Weights of a small GPT-style language model, trained from scratch on English Wikipedia.
Architecture: LayerNorm before each block, learned positions, biases, untied embeddings.
Each number is 500 + 40 x the weight over its row's rms, rounded and kept within 0 to 999. Layers, rows and columns count from 0. Numbers have three digits each. The size before them is the row's rms in percent of the matrix's.

# o: layer 2 attention output (transposed), 128x160, rms 0.133, rows 61-127, columns 128-159
# v: layer 2 attention value, 128x160, rms 0.153, rows 62-127, columns 128-159
# q: layer 2 attention query, 128x160, rms 0.086, rows 64-127, columns 128-159
# k: layer 2 attention key, 128x160, rms 0.0831, rows 64-127, columns 128-159
# up: layer 2 MLP up, 640x160, rms 0.134, rows 0-49, columns 128-159
# down: layer 2 MLP down (transposed), 640x160, rms 0.126, rows 0-48, columns 128-159
o61 108:489525569460457501471427559532536492446496503541487531506547544516450570487495491534541515446426
v62 102:473501472551471516479580497495392529572571554560428501554525496550483469442593525454488570505557
o62 104:539482538526495468518495520505403501550619550484455504493518466527441453536538500425437501506506
v63 092:523584496472546496528495498496493424481474497472510498545517428560505477494506460470419473524481
o63 097:523442506527416491405529576471519518516377515463500482558491450543490511477464511481595456470508
q64 035:436531483535493559455512492461489434492555499396495460492497508542554533550527516505524545485512
k64 032:540497452492458498496482494543591512529491548510553532396475496473519462476495554482501479444506
q65 038:492526537513544512508504560560476451449562512449551514465523540494467495526438525518498466438469
k65 044:411498484488525528526554518550497600514514482472517453524519454427530532486565499472513448593518
q66 035:493457488492499483426568450548505549471461537494501508602555488463491566560491495451491474503399
k66 037:508554476559514591556490514509519502552510510453481510501471427513477479443496474588524580444542
q67 028:539434544515541547533487459495477584478444481554518518525510477599509525536560501473465479478473
k67 036:540494555543507492574465511480499479473487500464441498488462476490534548489520433406483518540516
q68 039:535542550549506462462507482557529548509380492516535477511518491540472530556519481458431483511521
k68 043:474470437513545536470491420543461463540553498534536485501509443537500437546487482546506599470459
q69 048:491538486521470493457466467477484428518483492498460450405493470504537448448459504493502585485470
k69 038:510485474555519506458443526516539544458531563490563504549609510507533510490486479470511521426499
q70 028:495553374521486500505518540435509537531570496514459457549465444369527465473472535467542519493521
k70 040:452527541399498452477529552539525511528476542536563509497513517531493447454562531475527547577410
q71 051:496479477455506461538471488456547555487545491544481487512486488484526430425511552509457468508496
k71 045:531480523437497434565487438558518519488479526539456503506496494503470514475539487566506504509516
q72 066:494458488428486454569483516493523571504515507543481500521527511466513485439526538485491473513538
k72 050:547529613515485458530501445538513532492383471572426468527498560544452520492481472499482511460469
q73 030:533494491537482544462505526508479451487560482458447467476461426558600502529418495449493555482521
k73 034:536484507478551457534528433499484518473470528538536513437548525473480492551523466446520470562547
q74 039:486544504488502473541473548475497441535557470518484508518470473547519447474464506460553502462513
k74 037:555490513488524499486445488531469453465453509554449518438453476494548490469490481538459457495536
q75 048:489440468436509475515489515501528515504555507510521514504495531476444493481500519509485483512457
k75 044:526485513444501546605538509502631563528483535543528512585501492484441548448480524485532442489483
q76 026:492447464491510504455405487510470437518506510528459455517481456552552475593467475488541555475483
k76 035:476429475477492439485484475463448483556553514499573470465491495457508465459512494443494492556470
q77 038:493520472469465440543529532497493527559503468531500436436447480461516443444455498496497517457525
k77 039:518495446466528490499566529474540510461594522560597590490527489493444510517463473497450552522419
q78 031:537496514513445462528510505590449568488518492508516451530529500541486573491521500549451411463537
k78 038:550496470543460473534479485484461529482517462550510509508543531573558488546567466492477519540499
q79 037:501506580515427443499538467566456542475451542548501527520481554552435512516511496467471499574506
k79 043:528528497500510553382486417453437475510503479500482482532504472540500501512523424531504504513465
q80 026:520478475543513502534438485500597570523459434451480492483479533450434575556520450476469449469466
k80 038:550423486500563438518533510514520501527498494522554481456533503506492512489554538527505481515492
q81 029:500508450566552574512454506445493505444567502487520447505489386456512436483519518543513496483530
k81 039:477500521470476471537487512482564480534423538543459465508504477449487505561505573480556463575443
q82 042:477487526471477448524436489512562563470530534553461481528481557478487478474523499511525438509522
k82 041:552520458438432483459451454499550463511524474512554504551542477527490509486440486525447459450497
q83 029:521537497463455476480455489548525460484465459542373487471502560458515509507495536504502497509509
k83 039:574485463500487473490504450507473486543503436386576508522535452582489525505478536540486528455442
q84 034:446536466540466505489498529491524503510439577459454496446501514518475493524521493419542559484516
k84 038:442486457501559544452520478502487498529470513542532538467480449551565447468480526564491503404455
q85 046:521433540485462545512569492553526600436418495531526534568539530526473604514529518526474435532500
k85 035:548554483442521458394474462460427503513475463452502535531507541572508495502531426498553462549519
q86 035:490477444452479490459483528486516520540569531520472553504485422486521456459513482483528515506580
k86 038:506488520466524531462526490500597493531430526397513504535488484588594409461437537527427509494542
q87 028:499483560488507470590519493483625577463498533491519508486526535464519486398495541428481444501515
k87 036:505497487514498510586447558506450513550448508573478564519510565488480478488534524554484516519469
q88 042:527457550464457460526522474507588457495518452518472487511469513529463450486476568504487465485474
k88 038:546542561512488532580530441471497542481456451492478488532563491480443483530542469484476480504435
q89 030:499465432413477530538557531501562550496472505503492564569534488480507515573511491526519445478495
k89 037:467556500470550469469507517444515458498494492506554532504486472519505466460505471536520498552506
q90 037:487460465491510479588511523482484449479573448491487465427522504465515456466557490520526530494554
k90 039:437593542543531483492483524558524546509443497474527496585497563434462533516534459443458471507472
q91 029:534560452447571488466456465455503548507606471500664478511527501611525446513527485538482455405476
k91 038:544455485490442428556582555486526477469521409534539470429510558499563478499518482480489509608497
q92 035:504496540441501447565457536497584539488481507541429449427486520482502490460509529473500471485530
k92 037:504522518551456508527527523438580474399517542511519491530530567540439442468442536522494451462434
q93 033:539542487476456468545475493542550545522425515621434481481426575467523533424477505491458466550503
k93 039:458559530490527545435430516474443478501465472434577491548487456533495457518522457516513558478538
q94 030:467505476529477524458498556489455420480548481488479475514535472467547463522560514484541490478483
k94 034:541514512467434505474508468550504580552430490474527539517421542537506520466475452523472522601522
q95 036:534533515518498500482452483473497511529429551442522512500528505537558566560513458533562494494490
k95 036:461452509529497554435457605466541480486501463494523517504471482528509448505511481515492615449494
q96 031:537494441502504473507417485482467456531467432447520448472524464545452461489482460518531552468505
k96 036:468401552579501538580517546506459497461535529484491540472475551439472458477457501501552510555475
q97 029:448500527504454471549483531549483522472411564609405408486518515497486467505580512460526475501464
k97 038:543548456566514525480468409492522469481504502500608507512416486494516572456421487465518537494404
q98 027:460486522533456499457507440489500572524525517492524508558486577464548504502585524516506455529495
k98 033:483506548500449518522434493537489482646477499497521446506459572492485543509435467532521528484453
q99 026:495446488477520539365470443500531455486465459486471548504502456456453517509486424494434473491484
k99 035:490500488528453484520515502467470488517561534488523457500523556552524477509520568544496456493508
q100 035:543456470458474497460446457449526386539473476481501468498447497509471540433498497536519519459479
k100 037:495441545479485488506491517448482524467559498489565514514575521541503509562496495537558475434467
q101 039:542518518617516535474457489565537540488387480483478482510507534481502569532483477515474503552481
k101 045:526457503497565519500511523517479456538548518401499528471567503531580506497527532546496545481447
q102 036:521519416491505449519445476412504525555534553488437486513485471423545459447498524512543551500478
k102 039:470543520503471622538449537486546508495496544508496619516557522562491480450459579491495508456515
q103 028:431472441482524519481462552449500552519580454467489480578531403543538498552500514461456496476534
k103 035:528520530519436498445504465517512485472442504502491520420443566489550461428519485505554466600481
q104 041:480412465456499485522511523459504486475526508516546470467485517496506474499541527469453459519502
k104 044:554501490472526497534511405544521590490537509570528521546474493545482412497493469498555426480511
q105 030:561446493515514489459482475456500525503514498515472462488417516564528455460524485558506554535576
k105 043:525519535537562493485466557504497461537505487512517441515506469583534516486475533484537526419536
q106 041:472522519510511513474486490582514545486409498466447483557485507532505587523537469516505577506511
k106 049:525487456519551547450449480468472429501554524401511498469578477483489451527461418512539503475486
q107 025:502519538504565439508464525534488596549513494499465532473479473446555483519499553516438485563492
k107 036:506543510523447460482480432516425460490474445492468448462547453489496508504433454543536463408569
q108 036:544509588502462492466474494528463512527431525564523490554522529577455509545468512479493486513451
k108 042:506549441512506508507549541493437434482529542472474514487488473521494510579489445510526504482497
q109 028:460421468434526538396548461455468479486429542478431554532462466449545503562457495486541473526444
k109 036:553444534446514484500489445511470514526519421513557488454486442557579497461536506566531526527537
q110 038:466509551565509541515501469561461521502441549461562534523517538490446587549483507527515478495485
k110 039:456540477489448510491531459494486537511445541512490483478468477498513577480561484534500482484516
q111 032:499481522455546565482422508439505431497487430483505445522466462512479498521532468532565585471451
k111 038:471471472484468481557485518459477533490593480420546534561498392441548496483542531499550543522509
q112 040:529448464444570468581567511486526571490543475450584518510548531496448539526534490547509468497476
k112 039:392499489447491440574501510456462499539440450464491543489515532499496493473531530472450478455553
q113 051:484497523434508479531505456530534599465468519530502513523531511494440534503528503496464425502489
k113 036:463474536517491506457534481560517457484426478493397535595527487547523508470467515490515590450450
q114 045:547489541515478458531488473557545532479457513550514515495524555521435514483501517507462431513502
k114 040:577445465475516428550524450516550488449421539497524453550481526560561501525506483489498495525387
q115 035:479533579529505487559521505556529594455437474485494561466549513514444557511517445511451478524496
k115 038:474503458538553547503471489489482573469465503505524462508495559488507500529478469543558574581480
q116 036:505589530592522582463488526508520489545464507468494445496492581524489587471501521518515506513478
k116 043:474476473441492520462511549467527494462494467475470497569533518525482510466523497555543533453526
q117 027:442431440419528494498459566492438600464551580520532574482508521513526475466543458502451492652531
k117 040:500442497546418439493533503525482465435414518549451445486464491481426505466530536468498438509541
q118 027:470495463470482464474579533481509497514483535471598567553495463498473531564545474449459481449461
k118 040:478471522589498520553480495502446474492623486516420436560528457443501490457451464506511456471461
q119 034:464441472473498482531440536473534542455503492505546516516464501451538495482512521493497460503543
k119 038:586527589429485490477510497563523560501480527500525526459476591508433521462488549576485442589457
q120 042:507474454502474572441496478388427402497578499461509478467470461523523516488523523517518574473497
k120 037:483473448545568518554511514504532522546552528517517463485557459450491509513571513436570446529508
q121 040:523491502397506431574468522524502467511501475552445470518479488527509474440497509556499471507519
k121 040:477507545541519519483448480448447398465445502541507464474496483470406503515439477481496472495534
q122 039:440472540470528476537466474515515542428560486504566461477476457485493470459514571487462424506500
k122 048:576513505502447463503562496544550556424487486554454503547501512508520505438545474492531472563533
q123 051:484466524445498436541507477549544605463465516523473546525500502529466512512524460537474449516475
k123 035:577549502575497500447514486410464496470477451482544463503538509496457476520567568467451488546511
q124 051:496506429488470535475491523432447422499607506448519501523523489527552470533476476469549540458497
k124 043:511535501488504438543507586484545444520510472530529437469465456461509428434541498436504497507555
q125 053:481411527438532488494535461504530601491477523487548510538486466523482519550516493524444433498497
k125 036:494456454523495476555547497465559483471493498552489486492471529529458447525508461455563515544429
q126 033:451471494454503470537531558455536493469569516540529539515486484466526458443451519452530405478504
k126 039:560494552506512480510493506515554527515449501540449499561473550566497544452476467523475470543515
q127 027:480495482479529492588510580436500384452513477471417505560523472521488493513465466539534554484533
k127 037:526472484499516555484475520470531473433467462482492479482503510425469526537502465401459404528461
v64 099:533462501448511503485476493427499486457543585485461570476485517472442421523484494504526483423548
o64 102:461560477489510484487511541533537525569550460514585430440472543495481492454518521484496435522395
v65 112:472617588559480516510465559535461516433453501561531554505528512513492517570430520530470428489523
o65 105:526499470523437552433491444528477522555508511448479498529498489498514507528596482531473478501502
v66 094:496495467469457535468421538456509446479533427456483499514572474494530478540454465490564479500492
o66 097:480508446503543500522563459429501455542501554522438505509453536498567490458552479459461543495463
v67 097:529557499552576487528532490529501479519358519443529490531543505546470578498457447554509509524406
o67 094:587428581513461505502512474452500485440595504505503464508498541516484484569538467511531519580529
v68 120:548511496493538533500538432575504468513491540493488509511524509497438469504479564483478493468481
o68 115:462489564540453488505458520577481513452445551516534547418505503495508521474495445561498485475500
v69 094:423491480545522567522467461555444433494480465483559500425485466458466579476532497442438508430508
o69 099:485528452508457473514533525520515521497492547535482481535509541441488477569488542507574482575454
v70 099:508497519538506553546443520477515473476487496506521505447551563545460481513430475540542484405493
o70 101:538535499509507458472487521441576440547441460474588499519521493498497508448538517518537516542443
v71 109:491519542465416503446483486522523528537544506468520472454492425550543594480423496495497515494495
o71 110:431499478538552500549560508556502460478414536566503549554517496476457454509551515494410438500565
v72 090:462537573499503464493476388534457504471492445472506498454550515518486512522505489514550488537515
o72 081:512489526460494501423480519452532560630502529491392530565476514507529504479518505515462554469460
v73 107:489511408500558490514522457514474479521414538507487537515528509507478493586515482476493583541459
o73 102:495501469487472548500518565492441462529558477430566486430504458541563524500535446526568496449508
v74 104:579449527476496535550497497474452471527476446465487547600456501560505524463480505500500527554450
o74 106:426539389445493511505487510466543395553548538477492508491522506471448470534547451523547553448504
v75 104:468555519578495510530461501528491562542560504531545401493458462523459511501450534451461509505536
o75 104:570411495447548529461516571530476437495370466463482531422558492431534460507543534507528463490482
v76 094:432484522481518561513487464506528509535485507452507486540544545581484426531500511518542474509484
o76 094:512521550547503455600510547546523550486515520554529455498515444534494539491505444484502397502487
v77 094:461472468529505463501475559533462514524472478567441396458472501487468531522519524488548477477493
o77 087:499575531529501561469481468447450470495580542463508539543502448464530519535531491478461527577544
v78 121:552463562451456480493498495492522509435529480537506545501536513420502415547460484452495474521474
o78 122:560502515487528492466496486540520558542513538573523468432471582616472492451505475530459474456486
v79 100:467537467523454521528475400556519504575477540572500448501545448531505518525528443491489493506522
o79 092:500513530500539472487475585476460485489505519534518623474499531498592532479460509502506496547487
v80 115:478460483485506443593544509451505502504567528500532555492465473437500494481459549457559407493477
o80 113:457500502523514433483510517538543493470507483511528482471497570512477453434554492523452461550539
v81 106:525617514494429528488501503513520478547422531513425403584504435555494554477497431541467478504464
o81 105:518467490562523538451454502543466460460537476514493555486538452454527496564509498487545541473538
v82 102:546543577509505456513370505520500472403460471523428540547533528530452499612462514471499520470487
o82 097:502547489499510543489604437551465512516499531409531518554463488502518543533502439595490542510455
v83 098:535515542468446514472511479467517473485455512558470485537571559523498422502556507505487467520575
o83 099:493522490496468473514492512461508531496569542499486536517462530513548537537421479482526501465472
v84 111:579496526505515494537542548503494494446495483533484520468464481551544545399509480531534537486499
o84 107:511500502501550565489494519459515517539483445472555510523531459467441483538535514569409500512494
v85 103:518477407482510481480477533507566486509577503494483461545475553477621429457475480470542485482484
o85 103:486478478475521480533501533475548455443421481493522457460569443497449485491554488520447453509483
v86 091:506574505533476549473504514557518500505489577513483542411528530544532522453484535463539498492481
o86 092:498471502464461496563474602518518498562477430476574526579556526472465473554507492523461465495461
v87 112:498478506503524497411497474464554520524492544475482497533518528537478487556509493500471539509481
o87 102:454533473545504529503523483565491522475498441493519523501480459521481512491426470488458477543595
v88 108:502553506548486490547456472511612517491479517506585521446505495490476475427499485464511497492505
o88 103:499474573430490538584510550486467529473471476463442476588497572520549546493531493492486507497484
v89 115:530504470482459530488493503488469522475448508424517476535506547561505514511499522590522551490457
o89 107:516563482596487532499530486457475356516493485518547503454565516498479543592477527461530473538498
v90 111:474549502551538498434509531602488529445537539551496514496538524472506467437467505490462462417526
o90 109:459499469484458476480496460557504576459452523474544464470517493490414510533504490536499488576515
v91 092:478521464519457488523501550545545473523563504533480559472509439396576564451465483460485483598546
o91 088:551553475442447479528477438412567524460500513515500526559478546516462432461483499569516451445520
v92 106:532545489517503485566554435494474491459458534508525438475557548422515504568536466514487498515465
o92 099:498577516481492537484446546515479462491615516506479530482485544536452511491538443457501531532499
v93 111:438574545552508482482475482512556493521454517473552445505544424433469406498435526540442465502497
o93 119:496461535477563501564538546543519575439519490547535532443552533502472595526574482457500447471505
v94 099:553478611499489585546509506491490447456507559524568481517482531526474479478531478482450503496482
o94 096:552488479470463464461465491538464477512464497446474508466521577509493500528516507487476560538445
v95 131:455471472434490476525513581475498467513555482518527510455496477495510461496529486507475517525515
o95 127:536474441470504445519455441490549463559537468523495514449500526481560464503482480497488436464521
v96 096:510525462519517449423561461464602538482440564445507497448502480504536470453581468465574532442517
o96 096:506486504513488548531443518511425529478547474536488471521485507545457507555451517473488529573498
v97 111:495616501501402508478555522548529554421479531491490555457516518441492540519555398443535425452521
o97 106:567561505602503523410462456473481498511483469487503417590480516504509475510486560514528451477486
v98 106:515527533504498486511497481527563525488516542525516488543484523596463482477446531407454460515493
o98 101:509431577544549556466485510457460550440426448475508496484473518456543495514532459511604544494485
v99 103:482512520532563458439525495481538535483480494553524506529592492488469517434565450511473571446495
o99 105:479537450453485547561492471481526424509482560524524532522509523523473543558433527492504491517507
v100 107:460468407504501459484528476491532565536469554519521393435497534502571440486498578521478480490505
o100 106:517492601483520474521435600474442592495515508529502581419488530552451518542545478427456457561537
v101 095:551433520506544556496520523466518523569501480520448514388528430498495524539462510533475531572453
o101 096:538428501500499448558469461501504492458435476475525506518521584471477456474469498511485522439489
v102 102:522459472521518591490477542500454523460484555492434567481475427504553486617523520494534542558447
o102 101:501480457466491431512463474548499437528476455465467516497468490540459486491480459527445525453534
v103 109:498479534455561443485491421520545507479461444534527452474492484506427508426537567456433536550571
o103 103:469451556445526562631531565542559543505514456501486571505478473461486479531514516504566511486479
v104 096:548535545555489563433499461569455460516488515554457531509479468548491543441522480603501521513472
o104 088:433507533479487529489485536478461545517496533476557509492524481487488472589526428481437503509534
v105 106:494428534553518478461618496471474522419480483571522571540499459472493529474497527492436454483545
o105 110:538581497466524491465477449523504521524488561488494489444511579501467473493524531461515536533462
v106 096:458432487549475477533488447495435480479536517509566507468495416518537562493426460488535578619486
o106 101:520509529439486478477519517457595323526409456484459504489533545516473492479568528468510506463461
v107 094:542403543530559515523437489445536505491554446455523542497464497535503509480481553517501527553526
o107 092:486497526504435510452542461528395422462449498432439472536554464521472447537512468451490573445493
v108 098:491509415511551560459511520479469468509496502419493505531489515453536500513531436485464447477520
o108 104:452396471454490530558524530475509575406529561504487481560525529506519535463509586526574558492516
v109 095:490506472483476488517491521497525511525569484438429466526546556538537418429509513431542418547557
o109 098:574492523464458469531570455438517489461513538528520513505526480464451460497504496526515511462497
v110 097:481486484538524525457474479448498533479544574462430561438490535501463454467512475486504470509515
o110 098:487549559481462410507519511463527560546486484500534419493515494474533473508516529585488397491510
v111 106:482564517440518465534507504528472568497583551480538442515520510510460470507526532498519503503541
o111 101:541386564516473502529511505498459531448451538529487560489480533560509478488469472520485473539467
v112 085:466482467521545466500514370490503509544461441512478512541590487493522512460490506395499498480540
o112 082:537582491488437491461540542457521494519487567503495522527404499533473534548489516536544617525508
v113 116:545523540521486471540482560470491537477538480517528502481518506568473490482444545504459408467567
o113 106:534573534540472531491527439557525512514454506507528518509518492461460534555457452488495490556502
v114 091:544540585557525521486445511574510530396508499566510449462502459502498553518491436577500462484530
o114 101:481574505429578520479494534457460539558546528476533528530526531516519438473574525456454467487489
v115 095:499484419428616464500548439530478506525510523506466505468470507434506536559549491485476502486500
o115 096:496483519507496508442405491532464508513449510520515537463461465513487503388447480523527578499498
v116 095:498567520480498495516467450544470526539482513472550429512472509525498467461519556426502465554546
o116 094:531570515542484482518466494603494536484497523485536560465485467519427505487486528501484521483524
v117 095:531531488539592555495512484509533463470452424489500493535594498576553544538432506462540518549463
o117 084:446466460461493517471561513478433486547507517453515563511522495475500455496569460526528517457568
v118 105:459570430430485536507492525526542474495368465491482548520470537455511461533544454513507511507422
o118 110:553473450538511472556425551473466539558583508486524435426479500480472517459524466501539450521564
v119 103:612537532542512515487457479489497577557529460462466500483503528482516499537514515505447458498454
o119 101:520587551491465465471568459500477467439542484563487448525521557459477512488488498430535488527509
v120 102:475454533489458533487507320582513483545494445479582502533475553483536499534503448598569504467548
o120 086:545537575494525460483482590452403484452505502487427493542474547514533504569463477439465535479440
v121 099:537421481518592444540541498520499547436508451536525561523448535553463467490442548459533429487528
o121 103:473560595481441512400510530560515520546515491478527486501539403494486523455464562542486501459568
v122 101:410564523436482511448472515595502506570494512455480473499533508429490509521514390475525497473444
o122 096:564418450542476539562463516432470500462481522494457532495458481499625493542562495546507499501472
v123 101:463563426480561515496556474523498498551526517447459463462378453498486440552542472428571464494462
o123 100:500394555609462451502458542492474500432442449509483471479541478463493527427499522528503540544519
v124 090:487480478553510495477498451492476529549482510506557432435514451474491521466511492519470381521500
o124 093:501510567494500505559468536519532518387480498501450545590513563415473523523485548485480489517600
v125 104:476529536475409530486395500546523571496542539527544412523496508553515461474445515480465511531470
o125 097:537521495593540490535548468491475453447350507503498533467550528510458543501478529467466457493467
v126 117:511552564503574509510514483563523532456431541535544565504497506523447486498458496468486465499584
o126 114:492470521513469556450471522545531621531472523479477522495469429635481571502555503533514488537427
v127 104:473496533482456521517510540537559514486543525514536481518523500468446480508476416520477442535480
o127 093:554389553418445396495460499559448526462539490458510480488501535542544513488526472509421533472497
up0 085:455477537489490521519516542511518477530443475432551517497476472491467466525445452412498424496533
down0 084:533452504484522501488470472486500498479534548532464495515531507518527527512542575606478646476482
up1 064:445446483399482493481515477504497556494504460491488492482555454569538431476503478519510467455518
down1 066:476482510575508465528510523416507520472471503450473441506434559398462509512479548499488562526515
up2 099:549543410485563502578486449499468486428497431454486552468553559512555495514503487487509501488504
down2 099:463500576510428480436512530458519494537516580554522451517477437484488499474533473532504493497498
up3 086:431520483478479464541454490509500477517470494508575547524495590483494479525537471535501548453463
down3 089:591498523547544504448528518505554501506500478517424445509501425523478478477488533506512454570520
up4 100:483484531546521502552541498484546458495494476482576445489505540476441506451544538529537500474401
down4 095:520556451459501489469479478521470554510505531503420517501510502540528465530477464446518487532605
up5 127:544505518555540528543500507498520442515453503474511471500525455505540478471376489451471575452481
down5 125:490524442434497435453504476467506549515575513533471539490461557460459532538634529559556419526504
up6 079:475468506484505469507518517546464471544452513469502529505542521492518463551566483507531493458474
down6 081:512535533477483529502482500481523533430572491551494482476471465510461521446468508510450499533497
up7 100:488487537464526499543472524452561431482495570496497500607482483524469494481527439513451491480444
down7 096:467492465512474453447524464516461539544480474475557503406553523482577507525479534517502461525550
up8 081:487446439566553466525475464534473505481437484528421501464510523465446546503518491508432506538543
down8 075:484574577506458547451489563508485560476513533483572509501525467517523446465494498502573443493485
up9 097:460487495496460516576448472508515538535552455492459565436478541463499515491503572515473512475513
down9 100:519518581528481525440523624467511480470511545530590470512532496475507506494492538469495445488578
up10 116:468562501505534493504523405487492539496493493496517457482455469484500497496506490459478478481550
down10 117:508519458537494480457465584507506433485545529510486534521576535475521532510515548538545521530506
up11 117:548532516467540479486501436444482428482497525528396498566503515428526490441476486430513448518448
down11 108:473482474523472475497544526530571587537505506464592529471510462514500513541520485527453553475573
up12 108:514524521560510483426492456490460414460508488551462425469486525472529480473474553446440509555550
down12 104:481537478481510500541541534505521553535487524479535531540516492509452518524547508526548513450457
up13 104:507463495459551491561478483518513470580530505457548487497534481461481522472507426437517466537519
down13 098:501562513516458485448548478448506508470481501545488477514474512510494501546489545564496502460453
up14 103:505551539430489495453482441536544464522530492462494470483475551468497507549498529485432483532435
down14 102:506454462572521495544556524473462537480483485553478511537524456528514513453476494520592493453610
up15 099:452513457454515527510511494542513439552520556540580465502527557477519398544510597504498504509532
down15 098:531454531534510484505482518456520535530495447472406519548459466478440604501490432476558470525479
up16 103:501516523530518526538508495482505490572472479553448431487469468383528476474510441435451507492485
down16 101:475548435458519427432513449507532495450523541471531547509510529534500491491478576547510475528487
up17 100:504501507529533498524546488508554401586418534496559587448458472471417503480539501505426571476461
down17 088:491466448455486525501424535473462632491572462521424423508547491526580492548470499447543433527467
up18 047:512539547547519427534561447565514504509444486526557505438526499523479486465479544438510427482526
down18 065:508496497531466516511550535469493550507503489480513522506490421460460429503507570509474539554550
up19 096:510526437503525474460550535525616528548506465504528469507481438520494487601466469513502548450514
down19 098:542483530514484546547502451487396488463495561491503551484503545453477534411513518484544460537497
up20 103:491468499452466449530537525455426595498521512525547505523582456448544491544448482485555448549512
down20 094:482578543579538548512461475547550438480478455484409495494420529557485489496549490535473514504478
up21 092:439502504492498478504526477504551497516431486502488503597525523490553515492478535540466491439475
down21 108:552458481483469446417521505532456497522518507467595454479572490454493440484518529539547489534473
up22 129:446550447496541430507548530433469496467501542504492446566571475460569453539483463432446473540580
down22 127:564469552498525525469468393513495514562496485475490496488476519510430496486502535508546533451502
up23 095:402503511546504519424534467485446442487415535498474450486484548469493492497533561475536485563501
down23 094:621466501479505479524494521488569545506573493504533561517513473525529553490490455546473536458483
up24 105:499548510543416532484461538502432472481420444562464524534489461511484475440532567547550467556527
down24 099:531495491502589476530527467492577520530566560411539459467519541500518492594459445447470565456458
up25 101:518541499466535537413564452456520485486487466559429448581453502438496466491485503513505488464518
down25 097:480479500525469458559424515531452520560535520453541536454511521540501537507529487491482488556512
up26 102:536532447478460418445521469490547537466508409543489565525507397528480505472516505470505499490514
down26 100:466477518552524570542486524535417525527491580460502439479487543454505506570480452514487490511520
up27 124:489560534479475492516436508464548514568491501524456590595510512560541509484575575513474502519561
down27 127:479412414537557491489570474510498458469457523448510463411466467450493493528418453500495471506455
up28 095:451470487525551505542508493527522441520482507480439543457504411508516482542435508511518513464526
down28 095:538516511480415477439470475497525516532517508508540492570516599518477510480608446514484462511496
up29 110:455568476444533466546501544455523473483531503561452527561525439460517461517498482600487418486487
down29 104:526432514515493515445503458546474517508449531414530475454498539502521510469538531384497585502541
up30 096:550478482490477510456568571506513561482462523438465405535498543482460532517551510398500534490502
down30 104:472491495516524503523416445529462429436493511527539549458524506483506494431451465608495472478479
up31 098:552525524615479589535518445507491438571548417435468483528472481507561431563446493542504447480458
down31 094:468521463375524429454460543477537506432464579548496508456531483514443564437564515471483522460580
up32 106:603492483467560513511582471493459460523470498519503542465473499509491518454499502509509485532481
down32 101:348502514501472534501427553463559547455496528481529482540530520502524493597460502514489496496509
up33 101:531517481499487470447498419566518462542488518486511552518510443506498488535496476501484471454538
down33 099:476527505500470515565553538425518502459516432511504466455493565487461530478538526489513509530488
up34 084:520432476532576511540482512536536508456482524445483497472573410453505489543451490525488453569470
down34 087:463548504501432495499526486493474484535470469530491531550435559509535522507538486470483541448528
up35 104:531524503504550494476418490484522448522461460485462565493493491462513459472520520535417481438482
down35 115:472495495513435514520594499508517537508542521504524442530512479513544530548511455461556482546531
up36 109:476486529547530483565501499433504604482484500484477457527503438411466525493501479459496524554536
down36 127:538544499457507486404491492549520368508510526523544473501519553570480500480546521474552448500437
up37 087:399534501497450508582559502565498491567512465541465468456419529434522525412572531532464505560517
down37 104:442561496546497472472489512496448519505508576500544498502515501453540517454499502433558478623531
up38 112:492560531567547454576468392453489524467546574497489557515516513494503502479495469530505425449541
down38 109:468443454418417557449559562531531471489439416502459462476504500487548492542510547485491552585442
up39 108:469473526512474506410476558488565525552476474463502463495415576527517566449533468485493486526475
down39 114:433481559460516509462480523577519550534490565480503519458554467497498478578483509482490478472489
up40 103:479447562507436469470542503520512496468455535510400497597482545464561569511489520488450524506493
down40 101:537510437515574560526459510486484534489566478484588473439541488531450409521497492570528488483529
up41 098:500540515461516490420531460467490505552477542489521421570518499461505464506507472531396503450504
down41 098:489444461534503498561512519506479484446576511520470557454505486552454506515474523450570527547485
up42 060:552567528569486428498504434521502395514595456467466539543511431467520490494412516539545464480493
down42 059:473450444440491536486483577412490553533481495502471430457475551566548520550520526449469544455546
up43 100:466452408526554465525446460558478476538457580476481465482494514506497521532577459448508493526526
down43 101:541603570484491498481621494462497525534551438559520541535489479463493516487430565522444512513538
up44 073:514509482555468565450517482451500502501529515514482506552490502473485463476496550541511572506503
down44 073:505518468466505432546539499534516491497529449479483450555507478487545546535517466505550463434512
up45 113:496575397510553545499515488499522498477432581645459523477576547501530530499472505424442414493518
down45 105:516446542483457442534457490507510452511564468338540460547450430490473488515585535548546555491496
up46 083:453507483460485488464517518523441511442502544472456555459503562493510523531498506432543499448593
down46 094:505490538530492481546491454528571474519502499537543475530531441493452505502519463577478558546403
up47 092:574531526562466547495473490506490464608473425539414516421467556482508542489493489540478527438447
down47 097:428470507467518398465503491451512505437510556458564472543536463456449494463534520441518430594557
up48 123:517575437534532502478500535496535510519443461444477479497479542477490463511509512471539450459476
down48 109:512440541442470506502511463495470510513517544529551537543522507537535508466512509551443526546535
up49 082:485469442525517461487569479529490484483484516573442502465476495444462506474500541557558525506509